config.toml
activation = "squared_relu"
positions = "rope"
beta2 = 0.95
doc_mask = true
Each number is 200 + 20 x the weight over its row's rms, rounded and kept within 0 to 999. Layers, rows and columns count from 0. The size before them is the row's rms in percent of the matrix's.

# down: layer 2 MLP down (transposed), 1792x448, rms 0.0471, rows 53-105, columns 64-127
# up: layer 2 MLP up, 1792x448, rms 0.0522, rows 54-105, columns 64-127
down53,101,184,172,210,187,218,214,212,191,206,187,197,193,174,225,217,235,208,210,214,206,214,188,182,207,227,203,210,174,251,188,230,183,183,200,209,216,195,182,204,194,193,232,214,191,211,247,192,190,225,197,225,210,239,208,176,161,243,214,173,205,196,218,217,176
up54,100,210,188,199,187,198,214,243,192,185,189,196,212,210,212,188,181,181,208,178,194,223,195,179,199,205,180,153,236,227,191,193,214,183,205,189,182,195,216,146,200,225,173,195,172,212,206,210,200,186,181,212,198,172,238,239,211,216,220,200,215,264,230,182,200
down54,100,173,186,204,188,202,196,152,204,192,215,221,181,218,233,222,189,211,233,209,191,189,183,192,175,206,211,205,215,202,227,212,223,238,215,208,205,183,194,177,186,217,211,214,167,193,243,232,183,220,208,185,169,203,180,178,179,185,210,208,203,190,210,170,154
up55,016,194,242,188,175,220,177,212,204,209,236,176,199,189,170,195,200,182,203,176,205,207,185,222,227,183,231,201,185,201,197,195,189,194,192,204,169,162,222,189,164,219,256,206,189,218,216,208,242,184,219,186,197,219,210,199,205,185,184,239,155,185,232,203,194
down55,108,203,199,198,196,197,204,198,197,205,199,198,207,200,196,203,196,204,200,196,200,200,196,198,207,203,198,199,201,200,200,198,201,205,204,203,200,203,198,198,204,205,194,199,197,198,200,199,200,203,204,198,196,200,197,198,205,198,203,199,201,203,200,198,197
up56,090,225,192,226,190,178,209,191,204,217,209,140,222,185,207,193,214,193,165,191,203,199,183,251,198,201,245,203,193,179,177,216,179,175,184,178,207,186,213,208,200,177,219,181,171,213,178,244,232,174,204,220,184,187,186,190,206,188,146,220,221,199,188,228,212
down56,092,158,211,185,204,162,204,191,206,184,231,225,179,214,182,258,237,214,220,197,202,195,188,219,224,210,209,217,194,228,206,196,196,192,200,213,206,201,204,201,219,211,193,178,186,204,205,204,203,200,235,218,220,221,210,188,186,172,199,178,213,212,179,199,226
up57,109,179,213,216,187,199,214,202,189,188,212,208,215,204,206,184,200,201,194,203,172,219,198,212,199,187,218,194,181,181,180,200,188,178,214,157,212,206,221,145,211,171,184,217,208,237,213,215,205,211,204,189,189,205,208,233,217,187,192,214,226,206,215,183,181
down57,106,209,193,209,227,186,204,199,179,182,196,214,207,201,233,218,189,185,194,197,149,238,214,204,163,196,192,213,207,200,190,233,222,180,159,228,212,216,208,201,210,195,164,191,209,181,226,166,172,191,209,213,217,192,199,209,194,210,169,179,189,202,227,217,200
up58,098,193,213,176,241,243,257,186,200,196,231,197,197,187,214,201,220,195,227,194,214,214,202,198,195,178,200,196,208,218,198,243,183,210,198,216,186,176,192,169,199,177,181,227,233,187,181,198,234,232,191,214,202,193,189,215,175,224,172,203,223,156,233,189,192
down58,100,217,198,204,207,213,197,210,180,218,217,209,204,173,210,199,206,198,185,198,222,216,182,219,185,222,193,217,200,198,198,225,197,241,197,172,242,172,219,170,190,184,222,196,178,213,203,190,218,193,170,193,158,212,175,171,236,215,197,192,224,162,195,166,192
up59,125,183,213,217,184,175,202,201,206,157,178,210,217,170,168,234,227,198,173,199,209,206,187,207,221,208,220,205,204,206,172,210,136,229,171,238,206,211,190,196,202,184,219,173,190,215,214,204,186,213,231,206,177,193,222,211,209,201,191,247,195,232,199,220,199
down59,115,209,211,200,215,239,179,195,193,236,228,207,159,160,208,208,222,180,217,207,189,218,195,189,245,204,195,197,219,198,180,205,176,195,208,175,179,214,163,205,209,225,236,257,206,210,154,174,230,173,179,203,191,197,230,189,196,197,185,199,156,169,230,193,238
up60,100,213,209,156,181,197,202,210,236,195,239,192,201,219,180,185,192,174,155,186,214,218,185,204,226,208,235,203,186,202,183,222,234,198,178,173,226,178,198,204,177,211,214,179,175,198,230,200,202,197,173,183,202,216,203,214,232,177,229,220,196,180,211,226,168
down60,097,184,195,202,196,210,196,174,210,183,232,226,198,203,161,231,201,195,210,197,208,200,182,185,188,223,234,201,215,204,210,182,204,188,192,176,223,172,195,196,202,197,216,212,195,191,219,188,180,207,212,198,209,191,223,208,219,210,204,155,195,193,194,198,219
up61,101,196,196,224,222,197,213,223,183,200,210,201,212,191,231,195,188,202,207,189,202,203,213,167,182,198,170,200,198,192,185,206,238,176,176,203,177,208,197,150,185,187,186,168,212,209,189,195,191,222,175,195,204,182,191,232,195,221,204,203,204,205,217,198,176
down61,104,188,195,210,180,130,148,184,198,179,227,192,231,207,173,241,184,188,216,231,218,170,179,208,205,208,197,204,255,181,205,193,211,229,203,189,187,167,233,194,183,186,201,207,181,208,192,161,205,215,204,192,194,219,208,154,161,223,178,188,171,220,203,197,188
up62,095,208,209,222,180,189,204,207,167,172,222,202,196,177,195,217,195,197,179,203,229,189,193,230,201,200,193,191,188,207,215,199,207,173,222,176,233,208,194,169,209,211,236,237,187,221,225,205,217,206,232,203,177,201,201,208,167,207,210,179,188,186,202,217,214
down62,097,147,221,175,190,217,232,186,206,196,223,207,228,160,192,213,147,186,219,196,221,191,201,212,197,209,201,170,211,175,180,205,191,198,227,226,193,218,181,179,206,227,199,203,170,193,249,198,196,195,217,160,188,188,185,212,213,184,220,195,185,199,213,178,172
up63,101,178,191,198,241,206,208,210,203,191,207,167,196,202,190,209,203,224,195,190,254,206,192,207,253,218,200,194,177,188,167,158,228,200,151,210,189,210,158,206,188,196,180,207,170,216,185,207,207,201,186,188,227,209,187,180,204,193,198,204,160,155,200,225,167
down63,103,192,205,207,217,186,195,217,219,217,169,197,223,232,241,200,190,189,198,170,235,192,205,207,228,227,202,172,185,224,195,182,182,223,196,192,188,165,203,210,204,190,186,197,193,203,219,216,183,198,206,172,195,184,176,208,184,221,232,178,179,204,224,160,197
up64,098,221,240,179,183,196,199,193,174,222,196,192,189,187,177,161,185,191,201,184,222,179,199,215,200,167,245,203,226,211,224,219,210,205,192,203,216,219,201,199,183,190,205,198,204,227,180,196,215,193,213,191,205,238,219,252,201,203,170,196,154,189,192,201,207
down64,099,230,210,184,212,179,201,208,195,255,210,222,208,202,182,205,142,195,230,215,222,163,215,207,165,167,219,184,225,236,230,168,223,210,195,219,158,216,198,208,178,211,162,189,203,222,188,218,218,204,201,216,198,202,201,221,248,215,193,216,145,198,219,187,196
up65,099,218,198,202,186,237,202,188,236,217,206,196,209,171,190,202,204,237,176,197,216,222,197,194,220,214,203,218,218,206,200,207,182,194,206,184,213,194,192,212,188,183,205,198,175,196,169,244,246,226,220,181,175,187,220,208,219,142,209,171,203,212,226,190,166
down65,100,190,193,171,213,172,191,172,245,221,196,214,204,205,199,237,218,189,164,192,170,202,192,175,197,233,204,202,203,211,196,190,181,206,168,179,201,222,170,202,205,213,188,199,194,191,185,219,212,145,183,232,197,223,195,236,212,196,187,235,218,191,202,211,184
up66,111,194,197,238,174,180,211,179,232,185,203,180,214,197,183,203,193,197,163,192,225,195,202,179,214,194,187,175,181,193,224,197,168,162,200,173,228,213,223,183,192,203,199,192,194,189,223,199,199,220,215,164,193,209,179,209,184,189,175,222,202,212,226,212,209
down66,110,252,170,169,217,216,231,215,189,220,158,195,205,215,230,231,174,195,218,219,205,183,200,200,186,208,184,178,205,230,186,210,158,227,174,221,182,200,185,189,201,210,206,198,206,177,205,193,214,184,182,196,229,203,202,244,178,207,186,195,216,195,222,183,188
up67,103,216,200,183,165,195,199,194,213,199,212,185,223,232,181,177,199,183,199,177,207,228,194,189,208,191,206,168,219,170,224,204,229,227,163,231,167,173,209,177,209,195,192,200,216,235,216,196,199,192,209,232,187,201,184,213,199,225,199,237,208,219,184,181,195
down67,107,182,224,172,186,202,201,196,189,217,167,187,253,189,194,163,216,178,210,182,201,202,193,208,216,189,201,178,202,180,194,199,202,242,156,225,202,217,158,175,187,190,199,201,215,203,188,212,215,199,199,208,216,187,170,210,196,224,242,223,209,192,210,209,225
up68,108,183,221,194,213,220,156,224,180,215,209,180,215,189,205,220,224,229,212,219,211,218,209,219,212,215,174,181,229,213,215,170,201,194,231,184,170,169,179,190,164,169,217,169,188,216,171,205,203,226,221,198,155,170,188,188,217,210,205,194,200,182,202,188,174
down68,106,179,208,201,233,181,193,204,199,151,221,231,192,165,224,268,216,182,172,247,185,187,225,198,208,230,197,189,204,188,203,181,196,203,202,233,201,188,225,222,194,190,184,186,192,191,198,196,218,206,188,191,226,206,165,191,186,210,204,193,226,224,184,209,194
up69,116,207,228,203,187,201,208,209,211,200,201,209,178,196,214,211,188,199,231,214,231,209,195,187,228,184,181,198,242,206,223,206,187,190,206,162,181,144,160,200,197,207,237,238,223,243,190,239,188,182,206,230,198,225,191,239,189,225,187,224,184,221,199,187,186
down69,108,213,211,177,226,202,199,200,235,207,224,202,185,206,191,156,208,189,163,222,226,186,235,204,193,207,227,191,184,186,227,188,213,184,183,166,186,201,195,214,188,200,224,209,180,182,211,213,169,200,213,186,182,197,182,218,169,181,203,180,188,181,189,161,206
up70,115,185,213,153,211,240,213,204,212,218,193,211,222,171,186,195,235,191,229,199,224,248,242,199,226,202,199,172,241,231,190,171,206,206,205,197,185,209,184,175,214,199,205,194,218,210,196,201,195,191,201,194,191,191,180,209,204,205,196,218,199,216,209,203,226
down70,112,193,203,214,242,187,155,194,181,187,167,189,190,206,193,159,170,180,157,212,208,217,189,205,212,180,199,224,197,218,211,214,200,223,197,180,174,194,215,185,222,204,183,199,204,185,229,191,212,200,199,170,186,190,220,183,221,197,189,212,237,191,179,197,199
up71,107,158,223,227,202,176,237,188,239,187,213,178,202,201,220,201,204,184,219,222,180,179,207,209,202,194,225,211,179,191,198,203,217,203,199,194,230,200,211,134,192,225,184,192,224,198,222,209,228,232,204,204,208,212,176,181,200,192,198,206,203,200,211,193,185
down71,108,182,201,206,182,209,178,201,222,190,229,191,207,224,221,184,227,175,209,234,219,185,198,187,238,201,221,187,207,197,174,175,205,200,193,200,234,178,188,194,196,194,194,199,200,203,201,257,211,201,181,212,194,176,178,218,234,220,183,199,225,203,158,234,202
up72,109,204,221,189,171,191,228,208,218,171,208,219,243,163,205,210,214,207,211,214,226,204,188,195,227,179,221,211,214,246,240,218,168,181,184,189,178,224,181,193,218,164,210,180,212,197,209,199,215,177,239,204,188,177,190,189,203,203,209,187,214,241,152,200,173
down72,110,204,231,188,167,198,188,190,207,236,184,196,191,217,210,183,164,175,230,211,210,198,161,192,195,229,191,195,201,190,228,190,186,207,176,214,210,213,197,169,200,203,210,207,224,193,224,211,190,169,209,240,201,228,210,195,206,186,202,225,227,168,226,192,199
up73,097,201,217,231,208,217,169,188,243,221,210,197,231,192,223,204,212,171,206,212,183,194,160,216,188,200,216,184,201,196,193,187,196,212,229,183,163,201,216,181,198,178,214,175,185,221,191,206,243,181,224,178,186,213,193,180,171,178,188,212,210,226,221,178,194
down73,099,180,218,173,200,199,217,231,187,197,199,206,199,175,214,183,211,166,213,180,196,212,172,177,185,204,229,180,193,198,192,216,209,229,163,172,206,215,194,204,214,210,206,175,197,196,231,175,195,212,177,250,184,195,188,216,199,215,223,157,177,191,208,182,197
up74,102,204,212,221,228,210,206,183,236,176,205,202,164,207,176,230,237,185,199,214,236,179,191,187,193,210,218,189,229,197,210,188,218,234,171,216,227,212,169,179,207,198,201,177,218,181,193,187,185,186,180,190,191,248,158,176,208,230,161,186,227,201,221,216,211
down74,101,187,224,187,208,185,191,203,178,206,145,186,191,186,202,227,236,224,224,194,179,182,197,188,218,216,213,229,193,191,185,197,193,210,213,178,194,193,198,179,200,197,215,207,216,177,185,201,187,198,158,195,216,231,197,187,201,212,205,168,214,199,218,201,210
up75,091,195,200,198,211,186,192,185,181,206,221,186,207,195,194,215,200,197,194,191,233,214,195,232,230,194,207,191,207,206,225,198,235,184,196,204,220,166,187,173,191,235,224,219,152,185,221,201,206,208,162,213,178,177,222,232,216,200,186,190,211,207,186,212,175
down75,093,181,202,220,212,155,182,206,197,200,192,220,220,178,175,201,187,197,209,213,175,208,188,201,178,204,177,230,224,221,195,199,213,187,178,164,215,212,201,201,196,209,223,194,214,183,204,169,201,189,180,200,204,221,197,158,152,180,176,202,177,168,221,189,215
up76,089,224,226,189,206,193,166,225,166,200,208,192,184,205,194,217,173,218,200,185,212,211,222,218,205,201,196,163,205,220,174,180,207,201,188,207,187,198,220,195,188,174,184,214,219,200,216,232,196,186,221,211,163,229,183,155,229,226,223,217,213,204,207,220,204
down76,093,213,169,191,191,218,249,210,148,235,201,234,201,213,191,165,180,181,200,206,194,217,208,209,199,216,205,190,232,230,206,254,219,203,219,145,191,217,190,186,198,199,182,140,196,168,173,167,223,172,200,200,199,222,203,176,198,201,204,210,218,138,211,204,186
up77,109,196,206,196,207,226,209,207,192,206,200,198,187,199,167,196,213,187,191,195,215,172,204,235,200,172,232,218,182,187,214,208,178,187,214,189,223,190,201,225,212,181,233,226,189,237,221,209,220,176,226,219,178,225,212,196,188,220,207,209,143,208,210,175,236
down77,103,198,223,198,221,182,217,223,186,221,203,183,201,183,229,234,178,177,212,234,214,215,170,202,238,211,200,173,192,185,192,179,209,189,231,226,214,176,176,229,178,189,215,211,170,203,248,182,183,206,205,225,184,215,216,200,174,210,213,212,187,187,183,196,207
up78,099,191,244,217,181,244,172,198,210,172,203,212,222,182,205,192,192,178,190,207,225,215,213,221,233,166,198,187,177,180,190,195,225,197,184,189,189,226,197,206,183,198,194,182,201,190,199,223,211,175,188,247,224,199,169,189,177,215,225,240,195,224,192,194,194
down78,106,204,175,199,212,192,189,206,189,192,217,221,221,211,189,165,220,190,212,198,219,156,211,195,191,201,209,178,206,236,184,222,182,179,196,200,190,227,181,220,187,172,153,216,181,217,208,194,209,217,245,166,207,271,188,189,181,204,200,221,247,217,237,207,206
up79,104,273,183,183,201,188,220,181,201,187,166,186,216,200,184,191,164,185,198,173,206,199,201,204,206,195,208,209,174,184,216,194,218,207,209,206,236,217,194,221,185,167,193,191,215,175,206,194,216,220,199,204,201,186,211,170,198,192,204,223,240,193,201,203,198
down79,096,145,246,197,198,205,162,219,206,217,235,217,187,181,175,153,249,177,209,182,214,184,195,222,186,201,222,204,218,217,164,219,195,230,200,187,159,189,190,185,181,219,205,185,195,212,222,219,192,188,213,200,219,211,192,210,206,199,217,197,183,214,208,209,176
up80,103,226,202,179,216,177,211,209,186,167,223,199,226,220,212,160,219,183,182,183,172,231,202,172,231,206,192,181,202,218,196,206,229,211,177,230,181,206,190,194,154,184,193,202,219,198,204,232,192,187,227,177,229,212,178,205,173,187,202,215,210,234,231,222,196
down80,103,197,184,224,199,204,210,197,171,192,182,225,198,226,257,230,235,198,212,222,199,227,204,186,206,171,182,180,230,170,208,196,179,176,201,199,174,210,195,189,231,193,251,222,202,201,169,167,234,226,188,209,212,215,217,169,169,215,185,201,152,189,237,243,207
up81,069,176,205,255,182,170,214,218,215,180,199,165,194,201,201,205,208,206,207,163,194,175,183,181,173,167,202,204,212,215,184,200,208,194,213,133,216,181,211,189,177,228,197,200,220,204,224,197,207,199,210,182,149,183,204,196,229,216,178,251,205,237,205,229,203
down81,073,169,194,216,182,217,155,207,210,191,192,205,187,182,217,188,155,220,248,229,221,172,178,212,204,202,201,200,228,179,195,176,194,223,196,196,207,199,174,228,214,195,176,225,201,204,223,231,164,240,204,201,212,212,215,178,188,179,191,180,190,229,195,224,181
up82,097,217,241,177,211,203,203,186,195,179,228,184,231,198,202,194,220,240,196,209,183,179,207,178,203,173,216,161,168,209,232,195,189,203,215,205,216,204,172,166,185,166,224,233,173,204,185,228,197,174,208,184,209,210,192,201,173,197,178,182,203,195,189,208,217
down82,100,149,206,204,221,202,217,195,193,196,227,212,213,200,201,194,214,192,236,204,204,200,201,221,199,218,210,205,234,214,226,199,178,193,199,213,226,195,180,182,203,195,241,188,195,165,179,244,164,203,201,146,216,199,197,193,198,181,175,191,219,187,234,195,208
up83,107,227,247,243,193,194,191,187,230,213,211,209,207,215,188,198,200,162,159,161,210,164,208,177,217,201,175,193,201,187,187,229,168,168,220,202,191,139,221,199,203,173,212,216,189,216,164,195,198,168,207,219,145,213,182,206,218,196,194,245,204,230,219,149,213
down83,104,188,192,209,174,220,215,200,208,200,173,200,191,199,185,205,172,177,192,252,189,203,174,188,202,183,191,210,198,211,157,217,173,200,195,209,217,201,206,211,233,171,216,205,166,225,213,202,208,209,193,205,191,199,213,185,202,207,216,147,215,185,163,182,240
up84,096,201,201,172,189,235,200,207,191,221,212,166,233,206,168,194,182,192,204,206,188,208,199,214,217,192,249,212,218,187,185,186,194,194,172,185,197,194,191,217,220,210,208,172,204,215,159,185,208,170,198,171,186,197,201,213,196,190,199,215,199,196,171,191,208
down84,096,198,194,200,173,229,206,196,167,223,181,194,163,203,193,245,200,161,211,201,216,200,217,211,192,188,176,157,183,194,190,189,158,214,223,205,215,193,238,201,205,201,180,202,178,140,208,225,165,212,202,197,207,195,192,208,203,198,209,178,203,247,214,209,182
up85,117,192,226,189,211,193,177,208,191,220,196,186,216,168,177,223,195,194,235,197,200,211,212,205,223,177,176,194,182,203,243,166,174,174,179,209,193,210,210,197,208,184,188,219,200,187,219,207,190,210,165,206,171,191,204,169,190,194,171,184,174,212,207,212,215
down85,113,171,248,187,172,181,179,185,187,175,198,188,216,218,211,196,208,218,203,229,195,200,230,183,174,197,193,182,196,229,205,221,198,203,174,223,208,205,166,209,206,218,184,184,169,183,211,188,209,194,260,183,229,196,193,175,210,174,233,194,227,183,221,213,189
up86,115,233,205,217,232,194,185,215,193,169,199,198,210,228,221,204,170,231,171,209,195,200,191,191,224,179,190,192,182,180,200,217,199,185,195,201,196,212,184,204,251,171,217,218,235,214,210,208,178,165,185,198,206,184,195,172,209,203,194,202,215,207,214,238,199
down86,115,221,195,194,218,208,205,173,228,237,225,164,221,208,205,189,173,231,217,223,214,201,203,237,206,208,206,187,179,167,202,208,191,198,218,226,207,222,215,194,211,209,221,215,199,215,199,207,204,178,201,227,188,191,169,190,186,194,203,202,220,165,195,188,177
up87,126,188,196,210,198,174,204,188,217,187,177,199,216,201,188,210,182,206,147,185,187,195,193,218,218,183,225,179,207,206,202,190,183,208,200,226,206,217,190,212,182,167,191,190,194,218,223,202,186,186,232,190,165,200,188,216,220,238,177,242,173,203,172,201,204
down87,115,224,195,188,199,201,196,212,220,180,201,187,192,180,217,231,205,228,205,214,201,196,218,172,206,186,207,187,205,201,215,220,135,189,217,209,172,220,159,199,228,206,214,222,187,234,185,147,187,225,220,183,205,166,232,198,149,210,191,184,193,202,208,213,222
up88,098,176,213,198,195,201,152,194,234,205,196,205,223,206,176,202,213,195,204,170,219,233,246,193,211,203,187,211,199,206,211,205,188,207,192,194,191,201,206,187,193,180,213,195,190,180,192,194,199,199,211,217,153,212,201,174,211,185,192,251,204,190,223,247,188
down88,104,203,196,197,166,220,189,206,223,210,202,227,171,241,202,188,217,178,209,165,194,174,216,169,195,181,191,202,197,237,210,182,115,192,220,221,209,191,209,194,179,227,183,230,210,194,224,209,196,216,197,211,178,219,203,211,169,198,158,169,188,207,210,193,197
up89,116,207,207,199,206,186,243,250,216,198,211,200,196,205,201,196,198,199,229,176,235,181,137,206,207,227,199,184,209,176,209,183,194,201,228,195,208,170,207,183,215,198,204,194,242,198,176,182,187,197,185,192,167,206,196,183,198,187,193,227,162,214,187,213,186
down89,112,178,187,178,203,178,197,209,242,199,195,226,217,201,195,178,197,173,223,195,206,189,205,205,211,238,228,202,200,195,221,223,218,172,221,181,210,201,165,228,216,212,190,213,191,168,179,159,202,213,169,216,200,193,207,234,175,211,214,219,190,187,214,240,208
up90,108,195,197,186,189,207,223,204,196,195,211,211,234,239,200,218,208,214,214,207,212,236,207,223,202,210,195,225,192,158,203,207,193,215,211,206,163,215,178,169,189,163,199,183,253,195,191,231,211,203,179,174,207,203,189,239,209,191,181,208,235,202,204,185,213
down90,107,192,195,178,221,216,192,238,213,203,147,213,244,208,168,217,199,226,205,194,179,164,231,198,210,200,218,212,204,198,183,199,213,212,198,198,217,205,214,191,246,213,188,204,242,187,205,189,206,204,181,188,184,200,221,197,179,189,207,187,223,197,196,193,222
up91,101,212,230,206,179,226,176,199,231,186,211,199,215,167,177,211,251,190,182,175,210,188,183,165,209,205,190,168,210,203,198,175,222,181,231,186,221,202,187,209,223,212,193,205,224,166,190,211,226,200,222,179,165,211,188,193,197,176,230,220,180,181,193,243,198
down91,101,203,236,209,220,234,230,216,206,172,207,207,209,187,193,220,210,212,199,209,188,202,182,204,170,223,200,191,198,206,211,194,240,183,238,200,169,175,187,201,212,208,214,221,182,181,235,199,189,236,215,152,195,210,197,178,189,219,192,177,187,176,246,187,227
up92,093,215,261,223,215,202,193,176,178,140,220,187,182,214,216,201,194,236,207,219,212,217,215,175,239,203,197,195,201,192,207,186,196,194,210,224,221,172,183,183,211,208,204,186,172,217,177,212,188,202,195,192,204,197,226,206,208,220,197,202,204,221,199,193,203
down92,098,167,227,201,173,228,194,213,177,173,181,213,185,221,212,150,180,195,205,224,208,209,179,191,203,196,240,181,214,210,230,182,180,179,180,176,230,210,180,188,186,201,179,162,201,197,187,170,180,192,191,200,209,204,228,176,188,199,195,219,169,221,191,225,225
up93,121,191,211,223,169,175,189,208,191,205,216,186,227,173,199,195,208,204,220,172,186,218,196,216,210,212,210,177,190,199,242,189,195,212,212,168,189,209,213,208,225,213,183,181,193,173,164,201,193,229,188,198,175,201,231,190,184,218,197,185,213,217,236,182,195
down93,110,228,173,163,192,184,215,185,214,183,185,197,234,201,203,219,201,193,235,193,188,197,192,170,191,175,205,218,228,225,213,160,193,196,176,238,227,217,211,214,166,189,198,198,198,192,208,194,200,154,160,189,171,202,190,189,224,199,215,234,206,222,189,199,186
up94,098,199,191,184,209,183,208,182,201,198,244,195,232,158,235,202,241,200,188,205,216,196,187,193,208,188,191,192,201,186,210,154,174,213,190,164,224,172,182,176,196,202,208,180,219,203,258,194,192,222,222,232,210,209,170,186,210,198,208,207,179,152,224,195,222
down94,095,194,186,171,215,242,214,197,219,209,207,211,205,156,200,170,173,187,223,219,192,218,186,189,181,248,172,237,217,215,200,187,200,221,191,197,226,175,199,196,193,240,199,171,194,195,196,159,207,192,199,216,213,189,194,209,195,221,193,186,180,189,224,180,182
up95,097,190,217,190,194,186,198,180,194,239,182,213,208,253,172,201,227,186,187,196,204,220,210,171,211,187,212,189,204,216,209,196,214,174,225,194,206,205,217,222,201,155,225,213,221,177,217,180,195,209,199,230,202,199,206,171,234,234,187,187,182,193,183,190,203
down95,101,208,185,172,187,210,203,200,201,211,197,204,193,176,186,170,229,220,198,200,195,205,205,170,189,175,190,201,167,191,177,240,223,186,182,182,185,178,187,178,195,189,192,215,195,202,215,187,181,209,198,182,173,218,188,195,191,177,202,212,181,146,170,180,203
up96,108,206,181,231,197,179,177,223,194,211,202,192,202,186,196,220,185,192,195,204,190,216,157,180,210,189,215,175,180,223,198,209,174,189,176,176,180,203,170,185,230,229,181,230,197,173,174,182,262,212,178,208,196,191,201,227,181,217,205,220,206,208,198,196,196
down96,105,214,192,221,226,230,172,226,223,180,197,184,189,203,233,216,181,194,201,212,221,187,207,189,200,203,182,193,170,157,161,195,187,197,183,222,186,199,241,190,188,216,182,196,183,218,205,165,195,163,195,164,202,206,182,169,175,207,188,222,201,199,186,183,199
up97,113,210,224,212,201,236,186,155,213,182,200,202,244,206,217,237,182,212,185,206,208,160,189,237,189,188,198,167,181,167,215,175,202,197,189,214,177,213,160,193,224,183,208,193,197,199,199,213,200,217,196,229,183,181,224,221,193,205,215,224,206,185,220,210,194
down97,109,168,177,187,173,172,200,225,165,200,194,166,243,158,154,198,186,181,208,196,180,222,213,170,213,204,206,209,222,217,190,210,213,207,230,226,187,224,230,208,162,201,171,205,220,174,200,215,198,210,208,197,214,210,210,164,208,204,173,198,208,201,188,195,201
up98,097,197,202,192,234,200,184,214,225,198,217,190,195,211,198,193,180,229,186,213,184,206,239,172,209,155,234,189,252,195,204,201,200,219,159,210,204,184,203,187,163,209,198,219,207,188,210,191,218,221,222,176,229,201,188,207,195,234,196,225,199,242,226,186,236
down98,099,209,201,183,190,218,181,224,189,220,181,206,206,185,196,215,222,198,195,198,195,192,168,165,200,173,211,229,172,183,213,156,214,193,203,205,204,220,222,207,179,175,224,216,190,205,189,224,158,193,164,230,184,160,182,177,237,209,235,184,214,214,192,200,213
up99,106,197,224,214,192,183,204,190,186,207,197,190,188,210,211,211,189,195,254,193,194,202,213,192,210,176,197,206,201,200,244,236,193,180,208,172,153,158,181,212,189,193,195,225,205,232,181,235,210,197,225,195,219,223,206,213,169,187,168,222,162,197,195,189,211
down99,105,232,228,182,186,217,196,194,232,208,187,200,222,201,192,187,191,203,154,208,211,182,227,201,197,197,217,228,198,227,240,177,214,195,171,150,246,226,219,197,188,200,179,238,174,224,241,214,200,205,223,207,177,196,161,201,216,194,230,220,215,176,198,146,182
up100,097,201,222,215,219,149,202,184,200,179,207,196,211,218,206,191,205,221,190,182,243,168,197,242,207,165,208,214,188,217,223,226,197,216,231,221,200,214,202,191,220,165,233,167,192,171,189,211,220,229,200,229,199,217,180,192,178,231,214,189,175,173,196,224,218
down100,099,182,188,213,199,159,206,170,195,194,228,225,214,181,230,209,207,199,224,194,200,209,207,213,201,209,203,194,173,203,250,204,190,201,248,232,216,218,190,177,250,153,241,202,199,157,171,188,207,190,203,193,178,214,207,222,197,237,215,183,149,190,216,234,198
up101,100,212,227,184,221,221,190,183,178,208,171,200,168,188,179,203,154,224,186,225,209,218,187,197,239,183,174,212,193,193,199,188,182,181,205,171,184,198,173,182,196,190,188,228,166,194,197,207,212,187,172,207,211,204,212,194,192,218,202,194,216,190,182,229,211
down101,105,187,201,184,199,204,233,182,177,224,222,209,206,174,190,183,207,214,207,181,189,205,189,193,185,203,198,190,153,201,193,189,202,155,217,184,206,190,217,220,186,221,181,196,193,197,207,174,197,208,207,183,193,208,247,195,181,222,223,224,197,218,196,194,215
up102,102,225,216,181,197,209,190,215,247,198,235,188,205,183,190,214,250,193,192,163,167,212,207,228,209,195,245,202,201,212,198,197,182,210,215,212,175,213,201,219,215,166,211,205,191,192,147,243,202,172,213,182,221,175,192,192,195,188,207,233,231,192,211,231,191
down102,095,166,190,225,178,201,180,207,209,231,228,172,211,212,194,195,240,192,199,217,166,187,197,226,166,178,198,175,193,229,202,209,217,210,204,201,192,159,225,163,214,219,225,209,213,212,219,221,181,179,198,229,201,200,177,190,199,183,191,185,201,189,227,195,185
up103,099,185,192,222,218,219,190,210,212,154,222,177,252,213,209,195,199,224,205,204,228,224,218,194,209,176,167,168,210,194,223,198,191,201,159,224,175,188,166,169,173,222,207,210,204,183,165,214,226,195,207,196,194,181,228,174,166,191,191,217,239,235,212,203,231
down103,100,200,218,191,161,202,209,213,229,169,208,204,225,228,203,170,205,205,232,191,210,180,197,196,199,204,197,222,184,212,208,202,175,169,206,190,211,204,190,178,219,204,191,233,201,182,206,203,203,212,232,221,205,206,231,166,203,244,211,193,166,202,235,162,218
up104,096,192,175,184,222,181,225,250,135,180,221,213,200,204,202,200,210,192,165,212,192,194,173,179,221,167,221,208,193,215,183,209,203,210,200,172,209,192,209,196,214,212,217,171,194,213,189,195,180,218,219,217,192,239,164,193,214,200,217,201,168,199,218,173,213
down104,097,188,194,192,191,168,222,169,209,189,225,209,209,189,205,212,199,159,216,218,212,196,181,213,179,219,216,209,173,200,184,202,192,213,213,198,180,191,220,207,234,218,241,197,184,206,205,162,210,174,220,228,198,218,196,193,213,223,220,188,181,190,218,216,219
up105,103,194,195,197,195,220,202,186,192,206,198,200,193,184,202,202,190,208,160,202,204,205,199,227,203,198,218,165,196,191,167,210,208,221,186,156,184,189,198,208,204,182,215,218,192,179,206,207,171,198,184,224,197,227,193,237,181,199,206,226,183,210,216,189,210
down105,102,188,199,193,198,213,165,211,196,182,129,214,173,217,167,195,197,211,186,199,215,191,166,179,187,201,206,210,209,185,199,198,177,209,207,197,195,213,263,157,236,182,197,216,209,205,208,174,186,177,200,216,229,210,195,189,201,209,191,195,202,201,245,222,200